Weights of a small transformer language model: biases, 206M tokens.
Each number is 128 + 32 x the weight over its row's rms, rounded and kept within 0 to 255. Layers, rows and columns count from 0. Numbers have three digits each. The size before them is the row's rms in percent of the matrix's.

# layer 8 attention key, 288x192, rms 0.0456, rows 251-287, columns 0-95
127:063063106112124141129127083075158137127084100134101145144104133142108122145122122113144117143148119135051075157076142216123156064099124107169180132080151111153192132146126097147142092136146151127104104128141062108176154142141125070148119200075073130133134099116135141059182111179159134065
129:146100131149174167105110143109160062102127100114077216131173171102096128126184134093057129126146130094194121121153145132086124139099122163088110155071102154088129169069152155099047069138168106175180170116172158111188136131132149101115132146152144115142074156094082188135116092114135100126
128:189161106143115184114134122161152122114137108121168093067186187148166139143096182128168055170107091149065155107154127180110176135084100128163173161176108144136139172133094153142161134080103130116205089131102107141104097196155121134119192095159115110106124110104145176087140166182145140184
136:161122082130161079095116126101119127151085092160098110176156060145138080130081128141090148158141072117115171083138141079116131156145118157162155092124133144104140126191125116160125156115157174079190088152155087186157085118187072143062160100148144216151156124130174065165101106099093187140
136:128094122138131071091140154128113185119095134184118124144173110113167189132151171113141132135095094120096113074119102099148150207069153156145135108156121116153048123111190125138171120178139129117129212114143158166107109205077102092162089158135125132146122105088105148117128105127121128069
085:134108165109076138166119153097145055170138158151069141120078173125141128145109126130138149124093163082153159183096090128054148191096103128125126138147175175108074130125153124101163051135118082064159075114087147156117147119184097151149093140135113091161169145136125138060121135115162150103
077:117148128113073127083123144085208111135152174149106133194090140132183147155148152182117128109165140095145092150091133138078144091099095175150084084105151100121113153140123098154118163113115147177086156127136103173144090114087209155130125126086127163176123132110176126133153137140126166118
077:128094094101138074142146132124145095140149136152106138153092127164103114113097101157095170138073107187172105117109086182065096133134126125165107103117158060095148127105117114190103144065197114151084107133166111109159139155147105080182120121104103151135090159137130021179200107114142144100
085:195100088164134142140129142123120201106155118093142119132187126107129117142138064061109125149164093103122137081160187145133076072143146125114108095071108107145117101108113095147122183153179143115155107178070100094094162119119143129132113097121140113097103149110123146123142142164104068114
080:154115180157153129099114122115141160139223144138147124153153120159197154108138158156095062134143152160100141163137181097166086086147139108145130164130133132209164083172116143153160122062145172177077124182091157120133153166158073087184145124139104108092090122171043151128120110106114115118
082:108110077123121148102131118125115144085168156076118098129132128134162131108167117113115138154088117148148182137147183173123140059119127133088083131171174154121126102120086105085166119126142109084180115146114115166119110110130098071086087140123120151083094206106095171147072089173153099171
096:147213178120137127121155109116117085193116165158121134075111178167100150154104130160147126145084160129169114114056069117121143147136134145202112170136105083132101146168181177136053092113087116129096149119178089138122140137124125146123132046082119113193134108132100068096177129074119189126
069:153126165137112168132160172127047073164116146161157123132127130148150123108055154135155092081066142155155156098152122146095136113182163152158170099088114074090096075194151148101104182106182159158058122142174112133164060111098162185167061125166139133186101139067142108126132152173117121109
115:124084132134042151113131188157171136123152105096137137178123074140159138087182126130104158117106133074122157193177107142187116096117147156043126087164100191116188166138082068132143118119128157133104091123117175132134095130059178063118121172118163125113098130106098151147113156178135144159
066:152072091164107171100101134111156077155159077096115128148175123146096092110174134072100133146161049111125158112171107130169074065123169180144152072135138154083154133082089100127140127161165145099117122101117167195166118166153125104163127141095095153069087156149122123134091145180087117164
104:138053111117148153134122193206071184079114111083109092164149105137075101101143188118119074103113111107092161142220068154157120148089106126089127108140097173158092130136075131137098098157168135102193135106135154131099136100140163166143161134174082170117125110139127145131055087172085108183
076:180061146117117081165103112162134111073086194122095093111109122151155168109174111174162131076168077082101102157083097121138092109129084117099082111194187139166145110159115086158168135108148130085155090158112173151134150159051085104058129175140078134097095122109106098150080146146176149180
068:142154113085104184158124116114113112162085086128171124069150158127094171126116176160084137160158125122143176101124105118139107145168170189151095171071143083058196118116165109095147092114076095163130175188093109109162158120144133133160098127099125175125131114142079153104116116083166117127
137:103064106152103144140112171125076169121170113114079086126184108093123126075121122099149174143122148143099165125200155167140112152123150156000127096133093140119123114061135107110136145128158154125118142153068148117121172116115150081122120122149104139095125172131146164127093125144122108159
086:145102151238156129102141091190071112112167089160100056127186130108100152121118064132127078074065184134101131141118169097097136152160108087101136138128073086150106142061139119099173110162113097103076157146200115105128104115168096153132118095150080098102152154147170181128145163079140118137
088:204100067221104133112160136089171139149118169121151116126134124061128120109165141124167080136102134133124151130109148146142137115121119125106159096156113093140152130064138131090156085083167175184140072114066140106091106147073107085100105126117172131111145165114149056116123101096131135115
089:102074090175103139180068158134132131094180161138134108153140138131156135137155133161104114125106119071145154108172138148146106168142137078111099131067111157106149187098137105132139142138225116099103105132172092120102136158158162181168159105179165109038145217135185134097100127122141110105
093:166133178134097118170095097141151134167136164116096157068106167099123144124096111149150096089144091163159156127145138068113063116152146162175096150100103138089091044125152067182095100138148169044147167115148130123153159105116117147111134124168139128162071134141100067146105156201099121120
086:161081120181123137131144145182115103146103145129134112049119110096140183113152094084108191128114130132168097108140120098175132163147082070166105147082115158136128050116079135039101116162133112151062111213212102082129075089163072131153102119136065107080137183110151147148086119097097167128
086:149185165166110141167101115156143156124166125174058059128122057158061084159162137184178074123157102137103109153119178060131098095090119117143088130111118174146148097129133100141154142093167119178183177117167116126143080086141093168093184151140124165151117102077141134079112102145139038095
096:171152124108123073101154150148171162138126061076172173152158107161113069107152136109089149098137150068095130113111186129138166110103158083147206132143149161116195089121095124109150134102152106164131098096115123115106168189121202121100109093189128112146119173106104155115140073074130196118
080:135189122105137102061170083119093113095130100134136113083086081168171118118143175150170120149110111148138164144126171108149089006115187119163130117107113153100122139132140131160116162129111135155099152112130092097062166178161165150120083158180112122096142026133152098088149122218137151130
089:133098122089118141132146186131101153166173113117155120196137165157082117139131114179021178126135158175085174150196117168162109107153148115092149126126068097110122113128096152128125122165098120073122068114136078107101087128142116111106145154117077124127133084174172129162155089154117071139
092:148127132102097100163150217109208128149164098116178146159098115157168101154141141193118129157103117056123138103143117183120111145149140095144139114165131182136108113137154146164105151137117145153086135141086140132091109181047166136054213200068185093136111138122126170166145139156149160137
087:122080139097113128185142136092160092113111175160156106101178153147123157176149164180187101136155063175096163135111115078093148145121128109140083111144106092141142157139125055086138152096141200129154196151108158122112130091109108159128145188105093156175083140084147106150084181140125164113
090:174112108151187108136115099085150196160166094164120188121084142080162193090149101122156089119143111123173153124199084149118085137120172147138112124140140200151084116111102170183124080122112094123131139185156156130079129190139086075148148147144081176148140109125120165098171107114118112151
091:126165182104161063122104119121112080089085139134093135075170098065126169120111145068126141172143145187186096092129116078126096152135130142110098095147100136107131099198102082123065128111098176114196080173120178137136166129065159136101164120156137156112106125138170190063107110118159115095
087:098097114141129178153160152130159138105120132106164009131135133138103142126079089131105090103104111157101147113118151083130130135112071087151128099179104078108128127135114139156116174167116108125170083095145132105125158101130141087175122114166077177172107173101131125119091085147137153067
090:146149124082159089139126151108136158100135125135130133072096089091146158171166105123139153133084127175146133156166078188137075078164159132139104150106149150163156139151133139173130160167175138129159127153079105111105066189127101101114119113149148147109090116121213126143143054148101137124
087:097096105133086151179124113115086109038135146094152148114140127116104199100124140176124118121153101138152131158135142149138092186148136109100078126116138185143171171145130113176071168131116098169146108143072087142124146082141143101079131089155114135110095112146151116123125132123116137069
087:153126152081153112090170139208059113116120158111077078166119160158088156134148173082082117118126156068141101124157104099160134135146108101045130127159097144118135109185150150155131146091149165125127149104197149141105102118138089070131141140090126171103094111140079122116133096145113110118
089:168122136149084109119150140135116099102154142141160115125114161137133104095123164179123173198206132130154165117155055152136114128107116138153149150118102102125111136089129134205170103100114154123088121147112167164163156108082132136198104117130120187151087164143113028144117137102133127082